Weights of a small transformer language model: 4.27M parameters, tied embeddings.
Each number is 50 + 10 x the weight over the matrix's rms, rounded and kept within 0 to 99. Layers, rows and columns count from 0.

# v: layer 10 attention value, 128x160, rms 0.0829, rows 97-127, columns 0-79
# o: layer 10 attention output (transposed), 128x160, rms 0.157, rows 97-127, columns 0-79
# up: layer 10 MLP up, 640x160, rms 0.161, rows 0-11, columns 0-79
# down: layer 10 MLP down (transposed), 640x160, rms 0.159, rows 0-10, columns 0-79
v97:37 36 43 61 56 48 43 64 56 45 57 60 56 65 57 59 63 40 49 59 39 35 49 63 52 52 59 34 55 42 59 45 69 58 65 47 69 60 48 45 47 48 81 43 50 51 43 59 43 62 52 50 38 52 45 38 49 64 35 24 40 43 60 62 39 40 38 41 66 56 44 31 64 53 45 47 61 55 48 36
o97:60 44 60 60 37 39 40 64 52 43 59 44 39 65 58 33 54 52 55 39 58 52 50 43 52 52 59 45 70 61 48 64 53 53 63 62 51 48 49 47 59 58 39 42 71 49 44 47 43 44 41 41 44 49 42 38 36 54 40 38 56 48 49 40 37 41 37 42 44 72 47 53 68 45 41 59 53 49 62 47
v98:59 52 56 46 60 32 51 54 60 42 50 58 43 49 50 63 27 55 52 53 50 36 48 62 45 43 60 48 45 64 47 56 42 34 57 41 48 50 64 39 36 57 61 70 47 30 51 70 50 48 54 51 42 47 54 49 52 36 62 36 73 54 56 39 53 54 46 46 52 49 45 43 58 42 37 38 55 63 44 53
o98:56 47 58 72 52 32 41 62 57 52 53 59 44 55 41 57 28 44 46 36 43 51 60 46 43 58 58 49 48 62 44 30 55 47 47 55 23 60 40 53 52 48 49 59 43 64 53 50 57 48 51 69 53 36 59 59 51 68 72 51 55 43 50 40 48 52 65 45 43 48 38 40 49 52 47 56 66 51 49 53
v99:51 37 58 68 50 45 58 32 58 72 37 52 52 36 39 42 45 61 41 46 45 54 47 38 40 34 44 50 26 50 44 60 54 61 51 39 58 44 41 57 57 59 56 64 56 56 52 46 38 48 34 55 43 61 60 49 41 40 57 44 44 49 59 36 49 35 36 58 40 44 55 43 49 40 51 56 50 44 54 32
o99:48 62 41 49 58 52 47 39 58 68 58 57 53 54 62 70 52 39 40 48 48 44 60 42 56 47 42 52 50 37 62 42 48 38 55 51 59 61 52 47 41 46 70 48 54 58 48 35 67 49 47 58 34 54 50 55 41 46 48 42 60 55 54 42 50 37 54 45 49 53 49 61 44 50 46 54 54 44 40 38
v100:55 42 56 50 32 50 40 48 39 66 59 57 52 40 35 69 55 48 54 60 67 59 64 55 36 66 49 50 54 68 50 41 37 54 57 43 40 52 46 50 42 55 67 52 41 75 53 61 53 59 45 41 56 52 53 37 60 35 52 46 26 64 54 50 59 59 41 47 67 43 40 55 40 52 45 43 62 38 45 64
o100:34 58 49 58 67 45 59 61 56 41 54 58 55 57 72 59 48 50 43 53 42 46 75 56 61 77 36 67 70 66 50 40 51 51 35 52 51 44 44 57 53 54 62 50 58 58 54 54 50 65 46 65 62 48 57 43 58 38 42 46 69 53 48 48 44 56 46 49 62 37 41 56 50 73 50 42 67 49 44 63
v101:56 31 45 33 47 72 65 30 70 50 50 58 55 66 58 43 55 54 69 39 67 60 52 58 52 53 63 50 56 54 60 62 38 54 58 67 38 52 49 54 53 53 53 47 55 49 56 62 43 34 31 41 47 24 66 37 40 49 50 43 26 64 39 61 47 48 48 50 28 47 64 61 41 41 39 52 62 70 70 51
o101:64 43 48 48 48 57 63 51 62 32 37 59 51 65 58 67 51 49 30 49 52 53 48 52 50 65 36 68 31 33 39 56 32 55 52 47 55 51 42 55 56 58 65 37 29 64 56 55 36 42 50 49 51 44 62 45 53 21 41 46 56 78 48 46 32 41 41 27 60 32 57 38 43 61 55 66 40 49 56 59
v102:45 49 61 49 51 59 65 30 58 33 47 33 64 40 54 57 60 61 35 30 56 43 47 53 48 50 35 63 59 34 67 46 59 57 47 25 36 52 46 42 58 44 45 54 50 63 49 57 45 35 66 50 34 40 68 50 35 49 48 58 47 58 52 55 66 55 51 51 28 47 42 42 35 35 46 61 51 62 52 56
o102:52 42 38 36 58 57 55 50 43 55 54 47 49 62 64 50 36 40 49 44 55 47 59 66 52 35 51 81 54 44 60 42 53 38 46 54 55 55 43 39 47 50 50 52 41 71 41 36 61 60 57 25 53 62 51 59 49 59 42 54 51 49 36 59 50 40 51 56 52 55 58 36 39 48 61 58 28 62 53 69
v103:46 43 52 50 47 46 56 39 53 66 48 19 40 44 55 57 63 39 56 58 39 55 57 64 49 37 44 39 53 53 77 47 46 47 49 50 57 38 49 77 63 43 63 61 35 48 38 41 47 34 55 24 35 41 61 51 36 39 49 58 46 60 40 62 75 51 43 35 54 42 46 51 49 53 73 43 60 37 59 68
o103:46 47 47 32 40 54 62 45 39 45 64 50 28 37 45 54 59 65 44 55 43 52 43 47 41 46 46 42 53 35 39 50 63 62 39 46 39 66 38 44 36 72 36 46 57 58 34 56 49 44 36 35 49 54 44 51 54 53 58 74 76 42 47 57 70 57 52 47 41 63 45 43 57 64 62 51 39 43 63 32
v104:66 51 57 38 42 47 53 53 42 36 53 53 73 48 44 40 39 76 70 58 59 46 68 45 47 46 57 34 57 73 45 61 79 44 31 53 48 39 25 36 41 38 62 35 23 58 39 57 44 51 37 58 64 43 69 37 52 64 46 65 46 57 51 49 47 63 60 45 29 59 52 48 52 55 41 47 45 47 35 26
o104:55 42 48 58 47 33 23 44 66 46 57 55 63 42 26 48 56 45 42 59 54 57 59 49 49 46 70 60 64 66 40 43 41 51 21 48 51 47 58 55 71 61 55 52 30 49 53 48 47 54 62 54 46 64 47 60 38 56 53 59 69 54 36 53 34 30 33 49 43 46 39 53 45 46 50 32 34 49 41 50
v105:46 50 46 56 59 60 51 50 44 40 50 67 61 69 50 45 66 63 62 32 57 55 37 56 44 47 39 46 54 53 54 46 50 49 48 50 59 57 30 32 54 44 47 60 46 39 57 70 61 36 40 54 51 60 48 35 48 40 41 46 43 45 57 55 54 54 56 32 57 62 48 52 41 58 51 48 44 43 66 64
o105:34 61 54 52 46 61 43 57 57 57 63 68 51 53 64 45 42 54 57 48 62 33 38 60 59 49 67 79 36 53 42 49 44 56 49 43 58 35 39 42 55 50 50 41 61 49 60 60 62 60 66 57 71 58 60 34 63 41 62 47 72 50 57 39 33 62 36 39 55 44 50 52 42 49 58 48 52 40 61 71
v106:54 53 53 79 47 42 46 34 54 41 42 50 69 47 36 33 42 64 45 58 41 61 61 37 46 63 49 44 54 52 27 49 47 41 47 31 45 60 34 45 35 55 42 44 33 40 54 43 47 34 52 51 44 54 35 49 53 46 38 59 67 38 54 42 47 60 54 60 45 66 40 38 57 57 59 45 39 39 26 71
o106:57 34 61 47 59 51 51 51 53 64 65 54 56 50 45 53 47 47 55 60 45 52 55 60 65 39 45 62 64 71 48 56 56 37 53 48 56 55 63 48 59 46 50 54 59 55 53 56 49 58 44 63 65 67 57 50 66 55 66 68 60 29 56 46 33 29 70 53 35 48 47 45 38 41 48 39 51 64 46 34
v107:44 57 73 65 40 55 57 45 45 52 49 30 65 51 32 46 76 63 56 57 36 50 44 58 36 59 51 41 46 55 51 61 40 54 42 52 50 47 27 31 46 30 37 38 65 65 46 60 39 57 50 29 32 62 38 45 49 66 31 67 33 66 37 62 64 52 31 51 52 47 28 38 49 44 62 49 59 43 66 50
o107:48 41 48 31 67 60 54 50 61 53 48 47 45 41 69 42 41 64 52 71 46 57 54 38 50 44 52 47 71 41 54 32 39 55 56 48 60 75 62 54 54 61 48 29 50 39 52 64 71 53 57 55 68 51 64 31 56 42 42 50 67 58 43 65 43 68 72 51 43 57 68 50 49 45 43 65 42 63 54 40
v108:44 54 61 67 40 53 37 47 62 51 71 54 45 67 32 53 43 51 49 47 34 56 58 43 40 53 55 51 35 58 56 42 53 51 34 46 60 50 45 54 58 57 54 45 51 66 46 55 42 54 62 36 51 73 46 75 39 63 58 47 62 57 45 41 41 54 65 46 62 58 57 50 45 61 32 48 54 52 45 33
o108:48 55 53 60 52 49 61 53 68 39 55 64 58 42 64 48 39 65 37 50 56 54 50 46 30 61 58 44 53 38 42 68 65 48 51 46 42 51 47 45 28 47 44 47 58 38 51 54 61 59 53 54 70 67 32 52 46 41 66 41 62 39 47 48 81 53 35 66 48 48 60 47 57 49 60 31 55 53 47 42
v109:53 46 56 59 51 44 41 32 59 49 49 43 51 53 53 56 33 58 46 80 64 42 29 49 54 56 58 47 60 63 46 50 44 33 61 61 50 50 50 52 48 70 56 50 59 53 47 49 73 32 64 50 48 62 67 66 33 71 51 51 49 47 52 38 56 40 50 53 59 48 40 46 48 50 54 59 55 36 48 58
o109:55 42 39 63 66 43 41 54 48 44 61 51 60 42 59 52 60 44 62 47 53 49 68 39 61 42 53 50 69 32 40 59 47 58 47 46 49 67 47 49 56 52 43 52 52 41 45 74 40 45 62 43 44 60 25 44 50 46 61 54 41 50 48 37 63 43 60 51 56 53 52 58 39 54 45 57 60 61 56 38
v110:61 54 48 57 52 35 47 44 41 54 31 21 45 54 47 61 53 67 53 51 58 48 63 45 50 38 44 54 35 55 48 68 62 40 62 48 43 47 58 54 38 44 50 55 55 42 60 53 59 50 57 44 55 57 55 25 41 46 45 65 28 60 77 19 62 34 45 83 60 50 36 37 50 66 46 56 64 37 47 51
o110:27 71 62 52 52 46 60 43 57 58 47 70 34 37 37 52 65 50 42 34 59 63 46 62 43 37 45 44 43 50 67 64 55 29 50 35 67 64 62 52 72 57 46 33 45 51 59 44 43 53 55 62 63 35 40 44 23 60 56 51 51 57 33 51 52 41 60 64 63 48 68 57 42 54 45 62 71 56 50 50
v111:39 52 50 64 50 66 49 57 50 63 47 46 62 61 35 41 51 47 30 75 52 66 64 34 46 40 38 78 41 46 52 56 48 49 64 45 25 69 40 44 50 44 36 28 53 65 41 51 47 34 48 57 47 40 52 39 49 55 56 44 70 58 54 61 49 45 52 54 31 40 36 58 48 44 52 42 63 43 41 48
o111:40 44 48 51 52 67 45 45 40 48 53 63 56 62 58 53 51 75 56 40 43 51 50 54 52 53 47 57 55 72 36 53 53 36 37 65 40 46 53 46 53 57 54 55 42 44 71 34 50 49 44 31 56 57 53 63 57 53 57 45 46 44 52 56 48 51 58 55 70 68 57 57 37 40 44 31 52 63 60 34
v112:54 42 54 35 66 54 55 42 59 49 60 52 50 36 59 56 41 42 51 47 49 44 38 60 52 51 52 57 44 38 42 43 54 36 66 52 33 49 55 57 67 40 53 45 62 58 54 38 48 64 59 71 63 46 56 53 34 56 58 52 48 37 65 40 35 43 48 49 53 37 61 67 41 52 52 50 55 31 41 57
o112:63 35 53 58 62 47 47 55 61 64 52 42 33 58 56 50 56 62 59 48 42 39 42 40 57 38 57 47 49 40 42 48 43 47 46 61 72 50 48 45 40 45 54 58 39 67 40 65 48 52 58 36 44 68 47 60 40 51 42 52 24 39 59 48 48 56 50 52 58 61 71 63 48 68 52 45 55 68 59 32
v113:33 35 52 51 54 53 71 46 50 40 33 53 59 52 57 58 59 39 43 49 41 51 49 33 26 58 64 49 59 57 69 44 34 51 37 50 49 36 58 61 35 52 67 47 44 52 50 51 59 23 53 52 54 56 37 40 44 52 66 47 44 63 56 52 57 54 72 41 48 43 42 62 44 39 52 48 46 59 55 51
o113:53 47 46 58 48 34 49 43 44 44 43 49 55 57 64 53 56 55 51 38 53 55 56 35 42 53 31 70 57 57 53 79 50 53 49 51 26 57 43 49 37 52 50 62 50 63 50 43 48 51 62 48 49 65 56 47 44 44 43 46 51 64 46 52 43 52 31 52 52 56 30 45 45 75 52 51 38 71 51 61
v114:56 47 53 50 69 58 54 60 33 56 60 45 58 58 59 41 49 56 66 31 19 30 60 62 68 66 42 41 49 41 36 51 64 47 56 65 36 36 43 41 56 50 30 49 64 58 46 46 54 37 53 44 55 60 29 38 55 59 26 61 56 41 32 52 45 52 57 52 64 56 51 59 45 69 36 64 65 47 40 49
o114:51 66 53 44 64 55 44 61 63 55 58 58 38 33 46 58 50 34 64 57 37 58 36 59 51 37 63 40 29 34 47 55 40 58 68 61 55 46 63 49 44 42 57 41 45 55 52 51 43 56 64 39 68 51 68 35 41 39 51 46 45 58 49 42 38 30 70 55 64 60 46 49 66 57 41 48 50 55 20 51
v115:39 58 49 54 49 52 43 45 68 48 36 45 49 40 46 40 48 59 51 44 34 70 44 31 54 51 61 46 40 67 69 46 70 44 47 59 38 45 35 54 52 34 65 65 52 65 50 23 38 73 36 44 54 36 32 53 36 59 43 45 48 73 61 58 50 31 44 61 42 56 32 43 71 63 54 68 51 41 69 68
o115:62 66 46 44 36 48 41 44 46 46 43 28 38 38 51 62 45 42 33 44 61 47 63 61 45 48 38 39 58 39 41 62 55 58 50 50 53 51 46 73 53 61 55 30 30 70 62 65 55 56 58 40 55 71 53 43 58 61 55 54 55 60 51 44 50 49 56 50 46 44 58 57 56 45 47 52 50 51 67 44
v116:34 38 39 53 43 47 75 45 43 55 61 31 32 45 53 61 48 30 52 53 49 51 32 65 58 42 52 60 61 51 61 43 49 51 32 50 47 43 26 67 79 54 52 36 71 67 53 51 46 51 52 44 46 61 27 64 44 46 54 67 66 64 51 41 51 59 51 53 37 38 51 68 73 47 49 60 62 42 52 45
o116:65 66 37 65 48 46 51 52 26 60 51 41 43 58 39 71 46 59 58 61 36 36 63 42 41 46 40 50 40 53 62 35 65 46 72 61 60 54 44 44 36 51 24 39 51 40 50 62 50 46 61 58 59 71 49 43 47 49 57 55 45 53 56 58 59 39 53 54 44 59 44 64 65 52 46 53 58 61 49 60
v117:60 53 33 62 43 50 43 61 46 50 59 42 53 48 42 72 58 68 55 48 46 30 39 52 39 66 48 50 48 56 62 44 32 48 53 64 55 61 55 62 57 58 58 55 38 57 50 63 52 46 52 41 53 43 71 21 55 49 42 65 44 50 66 60 42 54 44 55 41 38 55 54 49 41 62 60 54 63 41 32
o117:57 48 38 46 53 47 46 58 32 57 62 68 49 60 45 37 57 64 62 43 64 47 37 61 51 60 54 22 39 60 58 54 38 52 55 34 37 45 58 46 40 47 60 38 52 43 33 54 67 63 50 50 52 38 54 57 41 52 49 57 61 50 24 60 50 53 38 50 65 48 58 38 49 56 41 52 61 42 27 55
v118:42 51 26 55 52 49 45 46 34 54 52 42 46 34 38 57 63 45 36 33 53 57 41 61 43 38 48 60 44 46 37 42 82 57 60 58 54 40 54 48 72 57 59 50 50 41 34 43 57 40 55 46 72 58 43 51 42 49 55 44 62 60 44 35 41 48 58 45 61 52 49 42 41 66 52 53 46 29 52 43
o118:36 61 55 60 43 61 51 60 52 30 50 56 38 51 56 53 55 45 38 44 31 54 63 42 54 43 57 50 58 65 58 48 39 52 57 55 49 57 58 55 50 29 50 32 62 52 44 41 51 48 26 54 64 59 63 51 48 57 64 62 47 60 45 52 49 56 48 51 57 55 60 36 52 67 70 49 51 59 53 57
v119:46 61 51 53 47 67 43 73 66 43 49 50 41 48 50 67 45 56 32 40 69 53 51 32 39 37 64 76 57 42 45 52 60 41 39 52 49 50 55 55 35 55 54 39 42 61 91 51 65 60 61 46 47 42 59 53 47 39 40 53 41 31 54 51 38 32 45 40 42 39 58 24 44 55 42 46 50 50 34 50
o119:60 63 49 45 54 55 51 38 36 70 50 56 62 58 57 44 48 48 55 33 44 32 56 50 32 52 70 56 62 53 56 57 62 46 48 67 38 57 52 47 56 38 51 49 61 44 57 62 72 51 51 38 40 53 42 47 41 50 36 43 59 30 82 48 44 54 34 54 41 49 48 50 35 57 67 51 61 62 58 60
v120:41 63 51 57 57 32 48 58 27 78 36 63 56 45 74 50 68 60 45 45 47 47 53 41 42 29 50 40 67 57 55 54 39 39 49 65 55 59 45 49 60 44 62 50 47 56 49 41 37 52 52 45 65 37 46 27 61 50 49 56 56 67 54 44 49 58 49 69 59 65 50 39 55 49 48 58 47 44 60 58
o120:30 59 46 63 52 74 37 51 48 56 59 50 48 48 42 46 50 43 41 44 54 70 63 41 43 47 59 40 54 62 55 45 45 47 58 53 42 49 53 52 52 48 80 40 43 49 64 62 66 49 43 42 34 46 43 52 51 54 64 49 43 63 55 56 53 36 47 56 42 53 59 50 39 65 36 41 36 44 61 44
v121:64 47 59 58 41 36 62 56 64 57 66 46 44 45 49 45 49 53 43 48 44 68 44 57 46 50 54 43 67 64 51 55 58 46 59 44 51 65 41 52 34 63 46 55 43 61 49 58 50 61 59 51 38 46 43 61 47 53 52 41 63 49 50 55 53 61 60 43 57 46 63 55 53 58 45 48 42 63 46 63
o121:57 46 38 59 42 56 35 52 60 46 46 47 34 62 49 46 37 45 50 55 53 48 43 52 41 57 56 52 64 56 41 32 61 48 47 31 61 45 33 28 32 62 49 53 59 48 49 69 60 37 42 51 28 48 41 47 64 54 47 70 54 50 53 41 40 35 51 40 48 45 42 57 47 33 52 38 47 56 62 43
v122:39 55 62 56 45 59 50 61 57 33 38 55 45 62 40 41 61 32 46 34 30 35 39 58 62 41 50 34 55 35 48 67 47 51 44 28 54 59 51 50 50 43 43 47 44 45 60 50 48 52 50 47 69 74 67 50 54 57 48 46 49 50 59 45 62 37 53 36 31 49 45 66 53 56 53 60 55 61 73 51
o122:63 53 71 48 63 58 57 43 58 39 49 54 64 55 50 49 42 34 61 34 42 48 53 32 45 41 64 35 49 56 40 38 46 41 44 54 35 61 34 48 30 76 38 44 41 37 52 42 40 40 52 50 69 49 52 49 36 60 27 30 53 63 52 44 42 53 65 58 47 63 78 59 38 46 51 69 57 47 42 56
v123:40 43 43 33 49 43 35 56 42 68 38 33 33 48 55 59 63 59 46 57 53 51 44 37 76 46 54 49 39 45 69 48 50 49 60 62 65 57 50 59 42 49 31 43 36 56 45 64 30 49 64 43 44 58 45 45 43 41 43 53 42 34 51 47 58 54 45 41 44 62 55 64 54 47 52 58 46 55 51 73
o123:42 48 39 41 40 58 43 57 55 42 41 41 62 49 57 55 55 56 47 28 67 38 48 37 52 47 67 44 52 48 77 51 62 53 64 42 44 51 55 42 58 43 40 55 48 41 54 49 63 33 40 44 54 38 52 59 53 31 44 53 44 63 54 47 48 53 52 45 26 50 53 37 63 73 47 59 39 47 43 31
v124:35 67 42 48 40 33 48 42 47 57 58 60 42 33 64 49 59 57 45 56 51 46 36 70 47 46 61 60 44 55 58 40 50 47 68 50 60 40 52 65 35 46 34 48 46 42 54 54 44 48 40 67 60 36 54 46 46 74 44 45 48 61 51 46 40 39 72 36 39 56 34 62 60 40 37 49 59 58 35 51
o124:38 63 60 60 40 49 44 78 39 65 44 20 42 47 47 47 65 63 40 32 33 52 61 69 45 46 69 54 41 39 55 37 53 49 41 48 49 39 57 54 50 66 59 59 31 51 62 63 47 47 69 56 27 58 64 61 45 49 44 50 49 45 61 36 49 66 51 57 46 59 42 43 41 42 38 62 49 40 39 32
v125:26 61 70 45 54 41 33 54 56 37 54 58 46 45 54 50 61 62 51 64 60 70 52 49 45 74 44 64 51 45 55 49 57 49 46 39 45 51 54 50 45 61 44 53 58 48 56 43 38 50 44 42 46 52 34 49 54 45 48 59 47 47 48 35 39 30 58 39 78 38 55 48 52 40 51 51 42 45 51 76
o125:39 41 74 49 67 42 35 51 37 35 48 38 58 53 44 47 46 53 23 44 50 37 66 39 39 40 42 48 54 31 45 50 40 73 48 53 52 51 47 46 50 40 50 59 60 40 54 53 48 49 44 45 49 55 73 40 49 37 61 40 51 44 47 49 53 52 75 42 42 56 49 79 34 51 54 53 53 63 60 58
v126:64 65 62 70 32 59 42 51 38 57 47 45 51 58 65 59 53 42 40 42 61 45 55 49 35 39 60 49 42 49 41 49 38 50 53 49 40 35 34 67 47 39 44 52 49 45 67 62 45 56 53 39 61 48 65 65 65 48 57 45 34 40 50 32 55 38 47 58 52 41 23 58 48 28 31 43 58 56 64 64
o126:30 30 47 53 61 69 49 56 33 55 48 55 54 51 45 43 63 40 55 33 41 63 57 57 48 51 52 45 52 32 46 28 50 71 47 45 54 41 44 63 54 51 60 45 63 54 51 33 49 39 49 55 59 49 42 48 57 55 52 39 49 35 43 47 49 36 38 44 43 56 56 48 52 59 47 63 53 55 44 51
v127:61 47 59 75 46 44 60 47 50 41 43 56 50 53 37 34 50 39 54 47 51 44 53 34 57 32 59 61 67 49 48 61 43 67 55 70 63 51 37 46 36 56 29 61 73 52 33 51 70 46 73 56 57 44 48 44 27 58 64 53 56 58 39 55 39 44 66 64 73 51 49 59 50 46 31 47 55 36 37 63
o127:52 41 30 55 60 32 34 66 69 41 59 62 34 50 70 49 53 47 62 49 35 48 47 50 60 59 52 54 50 30 64 63 53 13 54 56 30 45 59 52 56 39 55 43 59 55 52 34 53 43 47 50 58 46 48 41 37 40 54 45 40 55 58 65 37 31 64 42 47 18 47 64 38 49 52 47 56 42 52 55
up0:53 58 55 45 44 52 66 63 45 63 54 61 57 54 43 65 60 40 58 39 43 53 39 60 31 63 24 62 43 64 40 69 40 55 48 57 79 54 61 44 45 54 50 50 55 38 39 58 60 62 49 59 31 46 48 44 50 60 42 43 54 51 55 59 50 63 37 50 45 63 61 71 54 33 30 74 58 40 42 41
down0:52 49 60 47 79 39 45 50 52 64 72 56 47 30 50 53 49 57 41 36 58 56 52 55 44 51 69 51 33 37 36 51 48 36 51 48 46 58 55 44 57 54 45 43 54 48 46 50 48 39 52 43 64 47 28 52 49 43 39 51 65 23 54 38 50 43 62 48 57 51 54 62 48 54 65 51 31 58 58 37
up1:57 53 56 35 45 62 36 40 40 51 47 53 50 16 25 47 50 52 30 50 37 37 46 42 50 39 59 54 75 62 46 64 56 57 41 59 69 56 48 58 36 43 22 40 52 44 40 40 67 42 55 51 53 57 52 54 51 51 55 33 61 47 62 42 44 49 56 38 47 56 40 51 64 51 63 57 46 57 40 55
down1:37 47 46 53 64 49 60 31 48 53 58 57 44 50 58 55 54 49 42 56 65 45 50 59 33 58 43 58 38 41 52 40 55 50 44 52 44 42 41 53 36 54 77 49 42 52 53 51 32 33 39 49 44 48 44 42 53 49 62 57 54 40 51 63 37 40 47 50 49 34 75 39 51 52 59 58 61 41 72 50
up2:44 43 41 42 60 48 52 45 51 58 73 67 51 38 54 40 63 65 46 48 68 50 54 50 60 37 57 40 54 37 31 46 24 59 57 48 54 55 42 43 43 68 59 56 56 53 36 29 42 44 44 69 62 56 58 38 39 27 43 50 52 52 65 65 42 59 59 67 47 45 41 52 52 48 34 44 52 43 60 34
down2:27 29 52 34 56 59 51 49 51 44 53 52 44 37 40 43 62 34 50 28 63 54 58 52 57 41 37 48 52 65 46 33 64 49 34 53 43 44 41 62 57 43 44 50 58 42 25 67 65 57 34 48 43 40 39 45 73 50 52 36 60 71 49 46 50 49 49 52 47 43 56 50 48 52 44 44 49 44 47 48
up3:51 73 53 58 58 58 36 55 49 33 36 42 33 43 66 57 50 44 20 49 35 46 59 50 57 34 51 73 61 37 48 48 56 67 55 46 66 39 51 55 31 42 41 72 33 42 41 48 45 47 46 45 28 38 55 24 60 36 63 43 61 35 60 54 48 59 44 57 45 45 44 71 39 54 39 56 62 68 48 72
down3:34 30 74 40 25 53 48 48 50 40 47 51 69 63 40 62 34 37 65 49 41 54 53 54 32 53 59 46 45 53 41 27 46 50 49 39 50 52 43 60 44 44 56 52 43 46 43 52 68 56 57 35 66 53 38 64 36 43 34 49 42 55 58 36 50 47 41 42 81 43 49 36 66 54 52 37 41 42 41 48
up4:76 37 47 48 43 42 67 33 55 47 62 45 36 47 57 47 56 40 60 58 57 54 47 45 37 62 47 45 58 55 42 30 41 48 38 46 54 48 66 63 55 26 59 35 53 45 45 49 52 56 60 56 63 44 45 49 61 42 54 44 38 35 51 50 50 43 51 69 67 42 27 50 60 66 51 64 45 47 47 63
down4:43 61 58 38 52 57 56 58 60 56 57 48 57 42 46 53 35 51 26 43 40 52 46 69 39 42 48 52 42 44 61 41 52 56 54 58 51 45 47 39 26 60 76 66 59 69 49 48 40 47 64 54 82 59 57 57 46 51 49 55 34 63 43 36 56 44 49 55 45 49 49 63 57 49 37 33 47 47 48 33
up5:45 66 60 38 33 47 38 48 42 54 60 76 57 48 43 57 59 54 45 56 60 54 51 52 60 49 67 70 30 50 49 71 41 70 32 46 50 55 43 51 56 36 52 59 33 64 33 35 47 39 44 45 58 40 47 57 21 41 41 51 43 42 43 44 67 53 48 54 59 39 55 58 56 54 59 38 38 34 61 36
down5:68 51 49 41 60 39 52 42 59 51 62 50 56 57 61 52 53 42 48 48 44 62 56 54 54 36 56 51 36 50 46 74 48 37 61 65 48 44 53 52 43 40 34 52 45 36 57 40 48 44 51 65 43 46 47 46 49 61 53 31 54 40 60 48 66 48 44 28 55 56 40 44 38 30 53 53 30 55 35 67
up6:69 45 32 41 38 49 31 35 52 40 36 52 47 36 51 31 42 42 47 45 33 51 50 52 38 49 35 58 44 72 48 59 61 43 44 59 55 55 44 53 76 50 35 32 43 48 53 46 40 44 50 58 62 49 52 54 64 45 55 46 48 48 67 36 42 36 56 56 52 40 51 48 48 47 58 43 39 43 34 59
down6:33 59 52 65 44 50 55 41 47 53 62 49 56 47 59 40 40 57 43 63 51 37 51 53 55 61 59 41 50 41 50 50 56 53 56 48 55 40 36 50 46 60 65 52 58 51 52 42 49 61 48 31 41 54 64 57 39 46 64 51 43 53 43 59 59 46 51 42 55 26 39 46 49 45 51 60 43 45 47 68
up7:62 56 40 53 40 47 50 59 61 45 41 60 44 60 39 57 46 52 64 61 52 62 57 55 62 37 57 40 45 47 44 36 47 44 45 53 40 55 39 34 44 42 45 53 33 49 50 48 41 47 46 39 45 53 48 47 40 58 30 39 50 62 58 48 46 28 55 67 50 51 32 33 66 50 49 67 51 58 47 60
down7:54 70 53 41 65 59 55 44 48 66 66 58 62 50 39 38 34 34 47 37 36 59 42 51 51 44 41 57 37 46 64 51 44 44 51 55 60 46 56 47 48 62 72 59 45 62 27 38 62 55 46 28 59 29 58 61 51 41 55 54 49 45 41 45 71 50 51 46 53 49 36 47 50 61 42 54 66 45 53 75
up8:44 39 50 52 59 61 54 51 41 53 59 35 45 39 47 50 44 43 61 74 52 36 66 73 52 51 47 63 56 51 62 53 52 45 68 57 51 43 52 63 48 63 57 63 60 52 36 46 37 69 41 49 32 44 38 42 44 25 50 46 51 49 34 39 50 35 58 61 44 62 25 49 48 46 41 44 38 52 42 43
down8:65 52 38 18 45 46 63 46 62 45 62 41 51 46 45 68 48 60 53 47 42 48 54 33 40 42 48 76 52 47 53 49 63 49 45 38 44 59 53 44 65 47 69 38 46 35 61 58 57 37 66 53 56 46 49 57 49 58 42 69 49 47 60 52 54 43 49 44 54 52 62 36 61 51 39 61 50 39 59 37
up9:60 56 50 53 51 52 46 55 43 59 67 60 50 40 46 59 49 44 47 62 66 56 44 45 42 52 36 43 38 39 36 52 64 44 37 35 52 53 44 58 33 42 71 54 45 39 48 43 52 52 40 61 63 54 61 51 47 55 35 37 53 34 41 53 67 45 50 61 62 56 48 52 37 63 46 62 63 61 63 41
down9:51 54 65 47 43 57 56 55 54 67 58 42 39 54 54 52 63 50 62 67 53 59 45 48 54 74 45 62 66 44 50 46 58 58 49 48 72 56 54 31 46 35 37 62 50 62 50 48 49 46 63 40 52 55 88 50 55 39 63 50 33 62 45 62 46 43 53 42 45 59 25 70 34 53 40 50 60 54 42 39
up10:57 48 51 78 50 54 49 45 62 45 55 39 22 60 44 43 67 70 49 37 37 45 66 57 52 54 53 42 61 53 52 62 44 52 53 48 57 60 67 38 62 49 39 59 52 56 71 67 50 55 48 38 50 39 54 58 26 49 45 53 53 39 60 55 32 70 71 51 47 52 53 44 54 52 48 36 58 64 53 44
down10:30 58 51 39 52 26 33 49 49 46 56 42 63 54 45 65 63 57 47 53 55 49 51 44 36 51 39 61 59 41 77 52 55 65 44 43 42 61 45 42 58 37 46 49 36 48 40 48 39 62 32 48 50 42 38 35 57 51 45 47 26 50 41 38 43 55 41 55 41 42 60 60 49 48 41 58 63 38 43 38
up11:50 53 66 29 73 57 45 63 53 44 61 44 35 52 36 37 33 66 40 69 47 35 49 37 55 54 42 54 58 36 54 56 36 59 43 42 53 37 46 42 48 40 45 49 50 36 48 42 46 63 46 59 60 33 47 45 56 52 45 42 78 52 54 60 77 47 36 64 33 52 55 32 45 62 43 47 41 44 49 55